Weights of a small GPT-style language model, trained from scratch on English Wikipedia: no biases in attention or MLP.
Each number is 128 + 24 x the weight over its row's rms, rounded and kept within 0 to 255. Layers, rows and columns count from 0. Numbers have three digits each. The size before them is the row's rms in percent of the matrix's.

# layer 3 MLP up, 1152x320, rms 0.121, rows 506-612, columns 256-319
098:113118150122121101095100098115123145089114121152129143127102120104130097128158108155119117146128122132153131103120096082128069143150116138134112120094169099145157167141146149148116175121102096
104:128113114138131137127115123102125105132161144117112136094089089145138141108140141156133129098123157106105137162134110128127148102129136136142116115187133148134144177101122170122085147134136134
105:156180192104151128146135138118132107123165166150147129146132148159108133125102130124148116154103142116071143117113144143156148109127148087160143119159153117132139116157125132124102134150116124
091:135121134111121105114109146134101176151118087148087142137127130115106175100134111147111124141104183123158148107115135079077176115116171104141125145097122136109133130128170102154086106158148099
100:102109175093133110118124107155121132176182159118134122145144126103115127124118144139103097162135109122145097149139141114113189159147115154131155100126106168117125104138120122128134122176132138
111:099130111129112117077144149116135128124116130103100125097077105119157096124129150141140123145078134118146091117151153133111091145142105142169132125081128116126172155172127093155149181140114150
094:139155112147125162113149116113159114174114108117107162118128100145122104078147124151142101132137168122138107125154132127096099132170109080113143138154145167108149071130107142143110060186126129
098:108108116148143171132106126129147107127075152146118143144118110119107112126130112127129183141152153101144133140143121107140132108146095107150134118124079075139133111125147135137118119152115134
099:147134133165116131172126125103203123114100134149117177137147159130108113150130121132155119126116091137096133121133120134167138119122121141170115163147090101185125123081116146154120170155097136
096:082107144123121113140137116141126141129080143132153170112083113165139112102127129131154136122112118151155144124098154174143096162133108110119108129172126174131135164127130107146104161149096150
099:128152151151124097153137139171154111126116127110117139129119118092082081114132144113108131111149143088120103132165135088161141129126147167116135093142148117128161161187152119109092148104156163
104:157129129093169145128166160154170088167120116122107089090154131149121146132151131112149153086125178088136111073131158134085130145132187080120117142103125100134110114115132120157145153125125152
095:115127119148146127098146142124135134142129152130107191134130140116126135128120098181103134128074166103136070104155125088093094169089170130121091122093103076150122088135102118110129140127128124
100:077163082129160108123121142091168156154153159131141129118173097107116115153198141120119110134156128125124105167132149173137133129149127081117105129125114118104113135119145177121117098118130121
099:097118126103094102124139134134116113130164137121116137100144138136133126177105133144139111146132161115112136166098153146114127101110100179103141109111106128146097088119109145141133113126077138
117:132105159100105185165141147104124110134114135125119136154079136134075135121143158138127145112095151117090098111083143121063097145131101142128085103120138145135125166142099172077106133154128075
111:128117147105144087174132157104135119102196130107093139117098158137126126117117117145137132096147135148127149132108089101128119091143116098088164131124064150103141162143105122118123137118117114
099:083147092141154110107118084057126126160141168145145136174164145170104165094128106141109144105108126099165124078169119126130166128111119107130158118176098089125165112126142145121133157120105120
104:114122144127169133104138120080171079123151126190154120165153089116092091133097114134117128152099147135090116125146147144131120108109110129172122131133082108150126142151173112131076118142133124
107:156103173157101127161112149134153084145125137133143112109119124138113136153140080123113157151101148157142137144130103151058100146112116124165079128164129149152132136126137123125098140129137091
116:130061125181149124141109115120099122158109124080096116119118112132090149079146097119138116129153174142149135121176154139099137119098116134140137128066160095144077164118100093103080136112111104
103:138171147093096123102159152119116143126163151159124129122159106133083120146138183112080163152141105139143093204132158145130157111158151101070120116147149119147126134097134141136103157154136129
099:122103127136147137129145172128104143075126163105098082127102100092164162093098134114090109151092171177118119130109112107137086091085119108165093167118150110173127110132147115125135133163130141
096:113105121114087137181191100198151126102143130155144089121136096127111086165110168157100097107145157113127134103086148135134089098135107134176115086145111127099143112111116148123118117128143122
105:100131099125111131130124111158119130108127162143169155158100141125105136110115165173154098109162138110097126105151126107112127131069129162162136161134133154108114179142127128101110123092105140
102:105098117076108132166172144113099145139137106115123098124073172109109139144155140157132099110112141115148114169188148134122118188109155142121131135104148081109119132165139126112143095159111132
099:158141080103143119106156098179100139090168148148096152132109125118119153125129120117084134118114129105124116121122153098140105131092122139126125113146125156112121102097174091132097136138170058
096:155157095151134096117115057107167145144174104127132146104110099160087147132150122133133113118178115134118150081122092141088114174150157143124148135151078119150097101082128136146125107123159141
098:071144112108126164101123155105127146144124132137143133143153138122096073050105136163096114100128165124153155125102144108128150136151102099164142142123131128112139141113135113116086137128095112
104:099145110156136115152108107107099151111132105132106162163135104131090126143147109090146124163133152131149096129153114129118118105098092090126174120131075098159115141150140126155117142119106151
103:131156102149162135121121122135131129095121127158117130172112162124147163183155103130130149119141138116109100118138131124142123088165157149124151099155091149121118087160089106099160125127115155
106:120148145109128139115105121139131133133117113158134138113122094122143095142094109139115129106117122100186103089163110126117127125146103102138113086117130181123169140123115113157116118127157123
099:080131129154178151159119089157127129135138158134135126102101075141159140129120109098095108129142131131129113127101156120109090091176122119148138110116109124136118084153122110157178158166149175
105:120152160177178119126107118114134115131067140128138100144131171135149102137170118100090132165113129094120136107102137153167123171141124140159137152120111094207126109113130164151117109157122112
107:126113141153136143117132104136155149094106180147112142111121096114140149095097126143163094171146126150141089077117112117110130124121151171149139195097176121129184096121170144122154136120098131
105:111095116121123124127168131170148126110178134116135177080129126115142084123156144133127108085143099138117089114114134117105127125176139144121118154116138153122194148107124112116103155107123145
109:175184149174158132147089176117130129129170102118154190162124092137148153089136151121125137105140120133114128131119118101122129134138134119107139146148135132105108145141117152126143124137088144
098:118109081146158139130096103102116125114129137074148073141111136109091100073121120173124165153131137161140109068112078121139106142171118101140127124123149117157095146087101111110106160118122134
101:126107120150146142066155151145124130109150164094123118116107113145107159151185135151145114109139089159161109102166139132120124143104103171084111118116128132180072129121108113130135169060117105
089:122128116079145146125153112113137127148102114149151129158140128155145155114115167125152115116152139132067150086112108113154064104109125119153111129115133114105119112128097171122112151160113069
102:115122116146140142081119126124133109138154085162124117117106131085110127080116081117136142166158124146125164159125178109174153135183105171110109154169076131147157132084115113103139157129128168
098:134110151138100088093119101166123130102122148142117105145099112096104114134175162117154106153088139120118164146138146106129122150098108160123153142081122158128116101107148162099159116104140138
093:142109158117121113145128102109148093126091106136108143135146100136163095119139109133123136124130158140134093111129120138081097116131106125137141140096155153133097111171084139123140142118096137
088:156127108128139121161130197122146119123162115103120124108118091076127119157110133093126129147098143107136139118099119088132104127107112193158079113137116136133111134122126123111151107137162150
096:173126115150136132114091168125139112158120120134141205074116143140117086116141139126104089118118100120124082123126124124135154136114112154138116128131125164130131080097118136159079126139099103
110:144120143116145118099093144165107140136171127168154103141112131120124132157177117135097114118141088132122150109102142123162137110095081110121140129129137141164134171116153137118145110164129158
095:190100119146157142152108131068163148110118140143182129120168102161123150095130121115119125130124132154092162134162116146181093120168141137115168110136122121168155144113110109105129102125133123
097:122105142125134096134122123116120152120138113133130176114122107144148135105137135100118129114115123127134154149087156134072117128082114117073160105137109189111146113101116121121127149145138109
096:137125132139111117113090108122116155091128135176160105130140106124118156123135146131155147134111146140130110094119135143130095123119120139147095123148154145144123120098133091146090141138101145
100:127114156165078130119148143096129170138122144123120097097142160100121115139116129180116102114067156087158116153192105101101129157108143085134116194120144128099132122133130139146124132160091081
101:111136140169125119104161130151107146175087160075129100105122145162172106122113110155152146150139178123128168162123113152093125136148155140113090127089134110097107103160118111143159157134127120
101:149163150142141154106118122136116131107122129106145074151094151158129117099163088112153115097116161092079119113139095111108158112126163051144137098150141148120136039098129112135075115148109128
098:115164122107163143183110089113140132118106135117116122128171120112124103068123148119124163127147153142165141112138150149149130115139157141174126114105135123096095151076115126122143152128108136
102:118112087139158150141133118165096129144132133150109138129107101115114176111134113146142141128169111131168160105149099148133148118122154092145100113130180143085126166122143125096133125124113122
099:119114124130103080149109121130161138160195126129126126120087093131128140132102101106123155104091157101132135125109174145167151131130124130139101157122091101127148147095080108146178132106149142
098:140133166150126149167129132117107146154169175078114102155082099122117125110142145090164141145135172117139132129125131103139132158130154103105121123141132184120140139121154136156157164097165124
109:121171150110106115154127141149124117139114131165170154133176139132059063098134128152125103122115126136097132110151130094160125160126100112095173128146130128146135170132148098133149127152084125
094:096126116112110118113167127129145092117153137119106181127122112144142110078084136132103117116117139128160118127140095108165115155154095100096106106141187178103170132140116122137138102134136141
097:100117133150125114158120129115148144123104132132093102123120118063109116088142137169127122122100156124183097101060125101131137086088137095131115115111125124132159101124140157112161096135153140
110:103147151149112161118132138151115088137189147108145158097082130112106111130157068079116113111123112118134141104138108162129097110074137137150105076221171148121146139106101179116106146132134114
100:148152137144110151143128134131192161172070129146146130089096067152141158130143087124115140118120136116102152164165167107110180110161133145143068117185120120168138113135182138157086144113127125
103:121145127112079145133147141129133152128081143105143142110134123077098135109094145152146125113104137168129162146107135180169181177150124104150113148113169122121156154126116106120166144175133128
102:089102177164117112093151163164073120161137138093136117099133116081119110131091140149153147111137196113122116083107162153096124106126116134129112139155128122100152157134084130139127170134107135
099:126144165103129094119141125086122147118094124104140158113141168130106130143113113105093131121130132177165123124146124117191120119127104124134146129151162107126122155142090136088142125124130142
097:135102146121119122109134144139122063116117112101124158099153112114168154099130149133133116131127156137151116128152156130149131157119152132125102100124119092163154143130154123152131088149134111
100:099191159157132155134132085179098147134143164120142135148165165143111145111087143125122086122107081146174123114121131107131085128093117108148139163110094137138133151156119154100108098087086123
096:152089156163088133133127116095125186137107131141122132132124078146111113105169135136128110158081091105118137100104126128162116106118145114117135113183108124111186129107092150110143118147136157
093:120163138122104183144145087169097160116136119115154119153112107125109100118129103120137112161108151072116105141162135155131092121118149104137090146144122091122106197126148076110184147156121122
101:078091108113145154101130130135139164123146110094131197174149131081110123094149155116166170151150111144098133158133162138115130131177114087144143129169122092108103178109115122107085116099092158
096:124117085120155089140131131122109142110148124156148112134141150080144133090131158108130162140115087125119140117132168116127082153106118105147129123114145188149124100070196124134116156132141106
102:065101160126117122126102145115146091074098125110108151149119125109132149092100124123103116119167163128132100146127124108126122194109107121125106124117169101101171125100113133113102121168173082
103:114136100116123095110141150156149180115127130123129127122113101069140123113130145109140123085103148125143098103127171100123145137153149101110146185134100156123073176139139128102138157118101145
098:155148101112123163113118134123108124142163123135127090118101118131109172150122128159099127172152173075140133127135117148158133111101123101141139094188158096142131149131137135133144127137120175
095:109152139140133125124127105105063117124159102166149142111148110137150116115137112179129166126114159147111124097116103175142133131156147114108155135209136116143135141163143164094123134180071113
097:093103127150123150162126126104130154107166095122130087118104136158148113137151159151169138164171199168115102119129148136148139151128140123106124143122092081159098144129137107104100133100113123
103:132129166127102126187163137115112137126142123119109070116087097108111102100107139129103106094099110160122142086102127114138091098108134112117141173156090131146163098124126078070113166134110139
093:122134147145103154134115108169126132124115111135117101115109109135109093145127149140109126134126157135101113112128141106111158106139135137121136096125132078090119139131138149136111086121078115
104:091151101143121121135142117125141162138160100129132114103117106127154131086144097166144105119128147120133124102155115129132092123115101150109143107131133127143140142112090117145110119157143117
099:163098083108192141144163094133184130139092108122123131133121143091152102078152140108120160141118116114129173156114139133118133133143110151152159139151126137089151108143164133102155078128124140
107:104126124167117123130084145141108120072126112094137108163129166132111158112132140164129154119108125139133165123087136146138127153145119133130151133108105116101127152126130141112177168125101129
103:127133162126099140091111075157145099148128079133111142103117135133122107133141134127105139157109129121174136123115150168113156162128126104118107114145110124135175102109138147111155104113138144
096:138102133123156055112162174119113171102147147122101133119139093148100134128148134103125132103136127167097140071090106125118130076144114131148122088154147131112132138089107135139105105114119140
104:078106072116152129132115140139088107125136142151156140113133138127142098069132179120154127118135108113138134153095161110133127134124166156167153174125105099131186110153090142179130148091135150
098:152111079162165151132141095110101160149149112114141108115137123144123122132089140118112110137113157093171152141133145146183139133124152113132143163159097127152140138147116135085111164130148062
117:142159113119127108108120138103152153136118116167152097080143133130148111140162090141153104103154108112107164132076133113115133158180141151147110130098130142105153150112131121129110126143141114
099:117121112145139125123121109159141114154146098136079119113173136137117106138152096172155127131083100196198138145136162105143118115117140120108108141152104110163183158123108113145123153127125139
096:154154132084115161092108114111138172128148090115156136107107073127130091136126154113116165123120183138122136152138117110135156126140161148136157088179132102135138137094108136125130114129105131
098:134154121120130148141125136120106106135093155124136112114129143107111088156124165145157147117121194095107127131113162132146070128152116103175128152122125120084062136116137185116126083177125127
106:127135112141160129109147137109086113134097130124135131137117134106127113110140160137141085145119152109120090149151135154130099148128157129094123135154113157169111118160130139141148104174076096
104:147094117111104146140080139126116143125129098126110150152172116107112082158163096088129177073122115113123172156148168188149143118145105120127125146103145135124113164139085129126164147119154134
100:197127120159073113142115132088133131136136113138188155135163116075110119151123128161111100116125141123179134163150109157098127151142150171139121079150158170101110133115137098135147106177155130
095:166134123111120089096152137140162132114134132130150098118099092127126118114158134138122145135121115174101134154149103124187132085123088110079101106081139133157120126088159114113100122115086137
104:135127119152117127148119150093138152134137143131117099085118142164132152130124141145084090119137097142127148126160128118179108117095098095154161144122132151166157149116112130131098112119116127
099:106132112154097145119124142125135132134100118149108144146104130130170124124130131125126117129085156096108099137139122126097154147123142137153151087103081127136133152104078086152163147131114125
103:127139147181116139157124176149144077143137093094118147121120144126141091106111114085126105151139124121138106105165143126153166082148098156134157101110137142125159091128164123146134118136121129
095:120129147114135142099173152137141158146137117115113166119149127101128137074141136082071113106157148141115100160114134087146140100091119130067147116156152112096107120132144144102177149149104120
101:182160094127132136119104116122144117099141093115079147149114107103125129104136137128148103142123100101136167148166175157149106171104125133110110117118097130139175113099128137152175121140155138
099:138144150097153113111132113112184178105083149114137132110142142114063122142114095141124128158130086109108122140079122137137142122148144110148150133113145097128142110094100072147098118105096121
107:138150131121134124125148151121131119123144166127147161084125120145199113138118106099121083120124136099117110122118141132126128143119124158070133114121131129141135121085101135125158121104115188
099:158099129136152156154133166121166139185124144120125103125118115111092126117153153134168163126107112136139119113133127132085089138086132105070129169126158115128099147094183148117084106143141095
103:149101105170134130130128137167158117142179161126131158111135157148111114123169113138074119134107090125084162097131132144113107084107144115096131085135142148121165128109123092102142135133116099
093:139112124163112188167112138119085143134108147103156136121122119092091170149138118139137134120124111136102114133149147086123113143108110083096126120091111114138133110122118109133088140099131154
103:099160148118134144169114132106083117153199152169114137116142151149074125097113134106101122165092111139085153144170132152120132124092114110122135144116133120122128130148145106112128145149124116
103:136139088150085122116122174098173124108140178164111141124137104092065128136116103087116108141139124157106161106117108134108125109111167164146180106113158152099114113139127111102136094162110097
099:146128133144160170163188113105112124091156110150137139099104107143123100085157139126144106175149135109135116153099108146128083181105128131122127137137117107127126155121109104098111123126118119
098:108133139176121141141158131139089149138126116150144125131154134096072149094097139159139154111109148133131144088141163132100149080160121128139160117124117120146118088123106137108101135128173173
106:112118146117090099094153052141079086143150201152153146130146140121136090126154112136121128146152118112118110146124116086116162153161156119150140127140137130176111124155156084101148151101128109
# layer 3 MLP down (transposed), 1152x320, rms 0.119, rows 506-612, columns 256-319
091:165113092151127163146109122129147114148126140152130083108100109104116132126134093091158110095140117103117110131118153145106157125169150093145097108151110101097102111170103117116096099164148106
106:111116111181149106156113114152133138166169108122128131133131126110147131135120106156178100139109170145110143122133151124140150137119127102148097109077080141122100151118135113133120094138089120
098:099119146140155106121159149110117154134120100160117128159103133119160138160116115118120134136127132126166108127170117150106117144155126132134131120074096137133125149077134137167141147110171134
084:106119138108140156127135135118174115078106110150143127129076109165118078119091139084136144103145102119134128139147114154132111130128127129110123115139135148130121104139093094120136102081150145
103:137143124133102112151097148112080099111137103120091077150106103115168129103114129092128162171101144146102174132091137093158123106153131125108100155116162138143107176113120156102173129157144159
107:179161135121131129107128155126108098126151114094096115165134184173137127085144134155118136115099117164124142114155097153131114151090096115124161169119146122132098102150116143154138116130154137
096:155118117131122086105115106153116142104124086124082117109162121139173089143160132158133116142117127104133130110105150141070095134097118127155146098137112122115059144144132106129100149094095148
101:105132109124146138136177126127111107108130131103122054116104143108151107104151149144103100130122110133132134078103144172103133120116124121140126133148172118082139159170085121071121141100106147
096:144137111126108134126142154140100121112165142182126105147179080114154170161173144173085133120128132168119103148103086132144146148104127119154115118154131141125104133183134136088124113085132113
098:137129108143125109161167139160100142119121126131157109103138168106113126139117119130112133131112106124093107115179107128156114121145129149149127135112125090127122122152140137106161118139161063
097:098098119114137131133167139086152087098140075119128146126100111170139143159105120069132138141134130130102141151138090120123137130100161156134114132126125101080126145162128129138095104135149103
102:171114138146113125126152116099130131139124142159135107189155151151136112075162141144121158142087140123148144140092109122072143115103169101137151134103116134108118120119094153116141142089143099
100:160128145152156185172082121153109102134131083137148120137095143104110145121102129129119106154112142113148120109123132156143124098172131112129106149129129076099102137128119105153144103124144098
099:169101134106122155137177134147086114112095109115123115164097115128126122098070115093141101173147071140137173108134133123132125123129106154103142148157173130160120120151134083135130143100104134
109:106124161156143119110101125133154166118156128136101131144111143146111157082121117093176123141100073100113118130162142091133152122128141101082099126132086113112126152139151138128143114092120085
129:117130155113101159120125132114098102143157108162135081112107125146116120131149136116125148123142119161150129129139152137142073138146155152131159130131111148152144172086110139104118145171123128
103:101119139162143163095107131186123093142141144146105134110146137078133146142133152128097131100143157130179112162162119132135127163097105084103136158177136133123159119120096137133116099136141111
099:177118119106143109129141134178119129139152147132153139114144145082166093144135135162156139153170135139128134104114148135082124123140158149130125176141123130167151121128124137121107108122121125
110:131115133174134120113155137094110177136092078125105112160139142166174111102139090090111113117144147099161107137165155098102150134086155140118118107154140138093104143099105113172125114093109147
092:077159102133151166127155128140107140103155115122121140132119069120152093107132163087163121105152089141135158128164119146138105090130113150106093096123100100103120099139143120130144132131119124
118:096135125112122142099103147153107146130092135119154156119142155110115176159139133126161129132183148165130131111173168181138162099123130102104156145079115107135127120136149077156101116104124117
100:121132109134110163113148101161112148081103112160113109084104115092130139086096130133110100157118118139116113134105089090137134151129105148111161106141149113122132145128133107134127104114110126
085:091127133141137138119094117104130180145099112132139120110150147137110083147136131075150127133154101134105139130135100138132162128101108172111139113152113132130122136113112133138124134141114087
090:126140062127147120110083161119152106164124079141148135089142143136113117183121141141112146160116169143141134121154090152153149166123184146142133178082141125126136121102178107144110105179110115
105:113164125109143125087100112156146149144134168133120129101113097113123087083119104108158145130060119086135086123058134154164148092149138146125152092113111100148111138130095103124133123173099130
106:100121158150155123103143139123091126125150146116082165117168133115143157160086130142152092115138103097114119161135155107087116153162103124087174133145094152076112093156154136123119119087174128
094:134132187143125099172104131140108107125125127133132123104171092116114128161127086115171118114166114118108133147189150126141154149140125140115140089166088150093154161143154125142118151113127120
101:142158116122129123134122146086148133129134166125111101152138114110104141126144153129092097097115126112131135104130171125125181113134147099088117179121144131126138118142134170123124092104110122
090:126109104117130119126143146133140150147120148157144154088136120116102187144094128173127167163118120121163120101122103106160123127151137143140102100075147100116147094115119122161132096124106150
104:123105118095108128144109116105151071129087118117123126094157099156118151117069157165180128134124100095165119096133121194137119115113119159156095132152161144160132093128079130119160108140107118
104:161153129116114173129135113084100124094116122163105092094157143086107187126188119159134141146134174113111122136145115098142105121095128171113175114142128152131162142118133125115112167128132162
110:145167105149096111116103137116166140151131130128129164139138175093105136102108132148143124169101125130111153058125176118082151080133126132134117148166156153118169144105123115143125114133131115
107:140113125121100109156152129112158078131159145077136120111100098180115146139130130146148130080133131120139137140136112130095114087105110084138120172131128086124137099131128181138126128143138091
096:098143131129132137123136127123137089144095118123141077109122149118075121135120102149117162126099137135155156136119129148096149127161170137167085117109182148158118121101126163133129135148139127
106:140150128149128116128117124107125127113096118149151141162128157142139129120167123151116174120151128094095126186178202111160157131084112152136129096142144146120135159054103086099180110122103099
099:134096110102135126129110151112123152105122129121121142178127133119166157133149109107122135121128139097111124109150094127104097110149109154125109116110149134126151142125130102124120130128156097
096:131116150133108100088116146083128145116144133154181116094157140187127157125138177157134151129167135159142084127124157160109144156120128163152104104165068138107182118117141074138141150127137127
093:088153173132109122098109154111108103111151142126084163143143145102150134156136135119104084109125122144171117136120140124134134110110152147109124143128145116163148087136155146162137142129126146
107:159129144110142120081099142118125101105133101131129144125143110123100133131118117158164175107096105141115136088111186104113142122116108161135123142104180070140113115101098128103117117128088093
096:153097110096164138117079129153135141161098146144181133123121144126156117125115134136134081121122129162140127105127126144103112073124128160168102125101163187128121148122166102143120134130147141
100:110133130087137121118134122095158089136121142148156119147153167124144103094178130160142109155148130133155152175119128080139094129105132181119129121112068141122111145144148152119126097139104127
103:111105129144068124121131182136113178121095156119112146135148161146155102152130104149110138166123124135101127098108082146141129187076145103098139154126126095130103106128148129120140136127136128
089:117167132122145129140119137148139116150125143146123127170160126100109128110112104113109099155159088120140134167103102126164148126109171147093138114138121157129082154134163094085131125113142111
090:128069138143146113138150123141116086150098125118134107125090122133163132105136148178139095108143141161081136165120114105103151140160139126138153106132163123156136143122097127095114122115106131
097:139090093086185081092149118126166126145115148114121098116145154126139166101133111138105142124080113144133131153165164170135132127088149104121119157130127137117154122115169181119124115125119110
114:124131157148124080135162108158127087154120121084090104125113121095115128135187129107111091142087100177145134123140089109119153130193106108101156099138127122126132112119103120097098112155135143
100:133103102128150110117077146128102149067132100128139114130065148094125117107156133120165154126112179137131138150137131163124094118103153127162123134126141116138142121139140114115114152118123164
096:127128137148142148102106125179140128175098146133143104134102178060140126131115134154107150118108143111136087113142112186136132127125113088150121163145144100190086152142158075141136106116092117
098:112151107154090124115122094123139115123130114161114108122101192123132135145111140118141117131150107115137149092126141100131114144107183131120111105142104112119121171148122128161132139136123137
105:101110125129139145172139113172106122144124080121170135104157095136127157128116154170134099150125093086157109154073117112144125116136148095114160127139130145165145118172130118116120124173110115
103:207126123136140145217128073164160122106085117139082121108126122137150144123157145149136167135086117100136130127121130118112141101118117120111127145135120098112114157105093107139135134131140153
106:139143138141063096122101123106135124124170125086134122113101112134082114126114140087135132123100073136122109109116140128110112130104129146118145148111123127131136168140099139115127093132141167
099:101115100135155131132183142133125090124168089154115094133130116146129055161096140133108128083142097136153130126111103113080200164112123102172119130134180120101113101138114148125123092106171124
111:154119165145105091123120113122154184112077130167124142132113129113116134108123131126094120170115082139133105107130124143116114076122154142108116137130123083104160116133152119114146135138108150
092:070139148135128131122116103119120106070121136128155133157154109125136101128155169155144104129116155137127088109158116105087138127132137112119115101166129123123127146131134151092100164136110136
100:157171116119119107111116141122132146121104116139119142097105109087158108128109144098117124112133120158133106113150139154103149128098137115111123087117102101129145103123123148116152137168085127
103:162145112145130172146122124154156082107101186133132128156114106114134160134118112203131145173117148112153133099136115124108119130137144162119146135104126109113102149122089116119146110135104122
098:110122104201152131137096132126114112137122153098132133143112135141101137144133103147120084113120143089138119128145148171141128118132120081144144131095093140142137118165143127116126119162141086
104:100147150094139129130150180151105086108132069139141154150106138136148072177112081136125101133136183096106150143149125133119141129191135141126168152203134128116126169144131110132123174099128135
120:089138129105126168142149096137148121112149098103175107107096153102173126134161123127123117110125143153110111107137130128113158091117148151123141106108143117155133092107121134179068124125091102
110:110159153166102151116123130069110122110134136160140098139096160103132116130119099098142136118116146126155133100099135121160135127111116099110134125124125146101106127119125124146160151089135127
103:135112153143100110105142133124085093147167112133119140143120131127156083146136176103104102110120174133108095157122037096143138119093154142108150142157104107135094108111115089126119133146109166
099:101098152145184104129141179101156127140128116119185151136146156099104155123145112137143124120143128087122140131111119144114146144153135151140122152157110138093068133140111088146127127123118159
102:148141092155141110135091147121127112131154135120103097137097136123109094101111130138138119132119109058127141148130124121114129125121098127115189107110078124121150130145114091119160114115075120
099:178158137189145149133105093115104143101148148127117103153114148081120123141157097125134167103125099094138109088186130109171149133154104115115170134164167112137150155097096113130128162106142152
102:176121105106115176133108087124116068103136121107121115101145131184103159146130082083149167170091153098142110110079156153127124114118101111102109103149139125143116120124106115130109124133122109
108:121188094090154134118089139111110120178127093124125154143157144145112143165120162128126141129125145155115074150157130127098125130143100183091119155104118083102137137159133125116155141103144157
098:160142135134163103146147151129122150139125148136128161144122156122103127111134152144139131133122092152130168142147139130150115099077136125144119127087129126147142134164137130175090076128126146
099:144107118098143161153124108155123155192164149099065117135099120123153056136092116137132123177124104116131125167153121094127151130110089132138116147145152101122150105116143132123087123122099153
093:195132148134134171147126110139151105125140166102165101145137110161133108128136128165135145108118165145074138141149146120118110115122156179116124105114113101149159127156094084150132106103135153
107:149129115137115105138129147113135085127130109106135133120147106123176110144113142155146122173094117131130109162107146129130125108120165157172111112177148148094117130127109090126130167130089100
106:129123143110097171072152073120144089132097136154160132136145157138065193142141191105139156110103137125088115114135115123141154060112111100154105167126160113148112130143104117131183119111098121
101:123133122167141150109138101145088097086128126136188135130179141080135136133101113127169111106112087167132147155109109113159145132093151133108116151137160190148118079146108147130169104151113143
098:126126127133100131161150134089127100120064122133169137153119108094140146143063122113206080099127122142125111139121152115140145109116120134108124156091120123102118103098112119146147156073146129
096:163085149103150109116137125129160114152124147152137103143127133136157104082077149112103110148085076141117124125143060112117117127134124136147170113114132104130162120142098113116142107127135140
112:077103089168207139143101160068100113087144129145145157113087175168142121140146098127115141121107160123129118154144132147155152176166114118167137124145118147124132130164107141130150141142105165
099:140122073154177103098124151126085132135106156157138122127106159122171124127138113109124090159098145124106174087167177159164063152122106143130159143147140142115131153092121137131103118094153114
105:130102127157129113111182103142125142156142164112112137143127148154106158108130104150153141101124076140120104168077085129098167138152104147163135094178105117097108109126097145126132161171140127
099:107137155071132156109153144129111105103129106111131137165126152151144113116120105120142112131116146089142125083119137130127127121102132126152115100102144104144145114096129124130090173163156148
100:129151114157138144119149141159115108135094096135144110147145125137145131141131106160112110150170112110102103127122123094111152152104126115120099111137102123078148149124115096121090102178140074
107:112150107128138099142143106144162140116092152136150191138160145144151094107148119136143122156110142121121129153129169144160077119129119119134100110094117173084133129116113158106129107144152121
100:108145129097112140155089151166086144154111141135150108123102114144141096140148117108136118143127142134144110110157138138139126136115109116123123132133127126138098149125087142072162148098186142
104:141141120163134162111153162129113130128117131152160122153128093120085138191084124141167179163164131129134123106136114133091149156137119126159139127098132120135136098121133145109111152105104128
102:163132157120146133108129128164109172156141118095115119068113082146139115122144118140089096111080099126141103114125119133123135103151092085145115101150131126124129106145155195121128128131117167
110:100158131098120144171113121116177174111095112159131140120135148093127170101130128136186139126100133089143097133139110143108087114152118133115115147131114113132112143075127176166107133191124142
093:106092116105143135145120133114142161122086113144197151153153113106150124140106091193146161151150131152168115104157127111122153135105170115109109119102130076062098098157134107184108118112109118
097:093108108131148136170105126153110161170099105130092102110144121156097139143160128133117136149141106148172122108164127158101139132128105134116125118127114123119099062158149134134114159096156108
100:135113115157134148117116127187130145168133093152121144088164146145152118146111124104160121075130126157139141090152156153128114131124137141142139156099126127139122116141137155145077140133132089
094:126148098137135123168107149153151104107120176125160132132179122116113133116114140073162149180184108125106147111094139143152121161136179138170107114135136101109104115140102113116135139091145086
099:115168131106152141109126094123170099148144131134114126104173115092152117117108088139136141143183183129130132067103137153130089142137158129126100139115144123124127041184116119124140109144139151
106:083125129163113133116150175134119139132082142126094132109094162097181140080095116129108134144097122134124136162143123170070095133130109150117102090095119109165141117118122160099155106112123138
089:136149113133145117142118184135073124133088136105132148144156080145109102151116078118103130130112133132161140088110151162108127195115129167160141101161086110084131120165146140096144089171128123
111:121120115126132124109138122125118090175132111101114139177144106165151173160153129166120173111148188126088119098111141132129127145138146088110104190139096188115099114152147151175136110157131123
099:117145053125119121113128127138095126123147104076130136130103125108157117125140097129111099158170092141115151159118111123187107158151104129144108102167177122120117144156151152142125091126147163
097:153092103124121141105124100146169130108117134127140114116117133094187140128157117136159136162136157131130118108152089145138137173134164123103129159151103179133103119157120099125115111123124140
099:075095159070126120147129157137168122148094146114152118112147131124108111119138127113138155168141095118133149110131115143100139135152134105146147096113125082114115115161131090116105149146142100
092:121106105147182112140141088183123134121144133176138125107152142118158118148135153128144147103149116143113129138118090106118160117144157122173160128154129123105112163134122121088088126132138096
100:134142142117121137158089112118080126166127140165144110133124119146127180109137119140146135151118139109148127141131161147149090135187141089101105178085083114132138138150172082109161136086131109
093:117105139093126144143069112132121146128094124085115098108138098106078119112177144123141136126118119158154145127098118139108139150136120101132107094161106082113113116169136115107096136124126107
087:122143131116118119125127091137110168077117134142153167127115090128128141099138110099140137131088123097122136146112126170120121148145098153164142083120147099134135113089125098131157145143090127
100:124158132102141112100134171113122149103139108137118179105136143122138096134095105131183126092139159130092100152149117132133115139153177130159141112105139119084158098157153145147133154148124110
102:112121142134135117121118136123121136123151142139104092091088126126089074140150118116112096121099133117133103131133146107163106134104105131135146091163100128151082149089164089140083128131158127
106:123141076097125140115107115164159143085125137152121130104114157108158123135118155150112115098124147131147148151117112113166133139133130162156164144129147133130150104184131121097099122143140152
106:125132145125164136141096082105109116101141108137165127067142121134108123117106167148130149093095133132151106165165139104142138136126140137120111120124136130148096125105103110178158173129157128
106:170124158115118136127138125086116109133105148126154125137081164111134158160135112118145101116137099126128148159135124106108144121157105124096126083144145107151145168095121154133171116143129184
092:106110096117102082121085134179130067126153141160130135093163185133114157154192164105147131100120128106116081105113114107114118100118187151139150109123093125134100105170158122117098138156124123
104:123101112153111113174106136120163193137142125114115104143181139146138094112103109091134138122122202107140127111122117121156109167097148154093147130129119113109127130145160173148132140127138125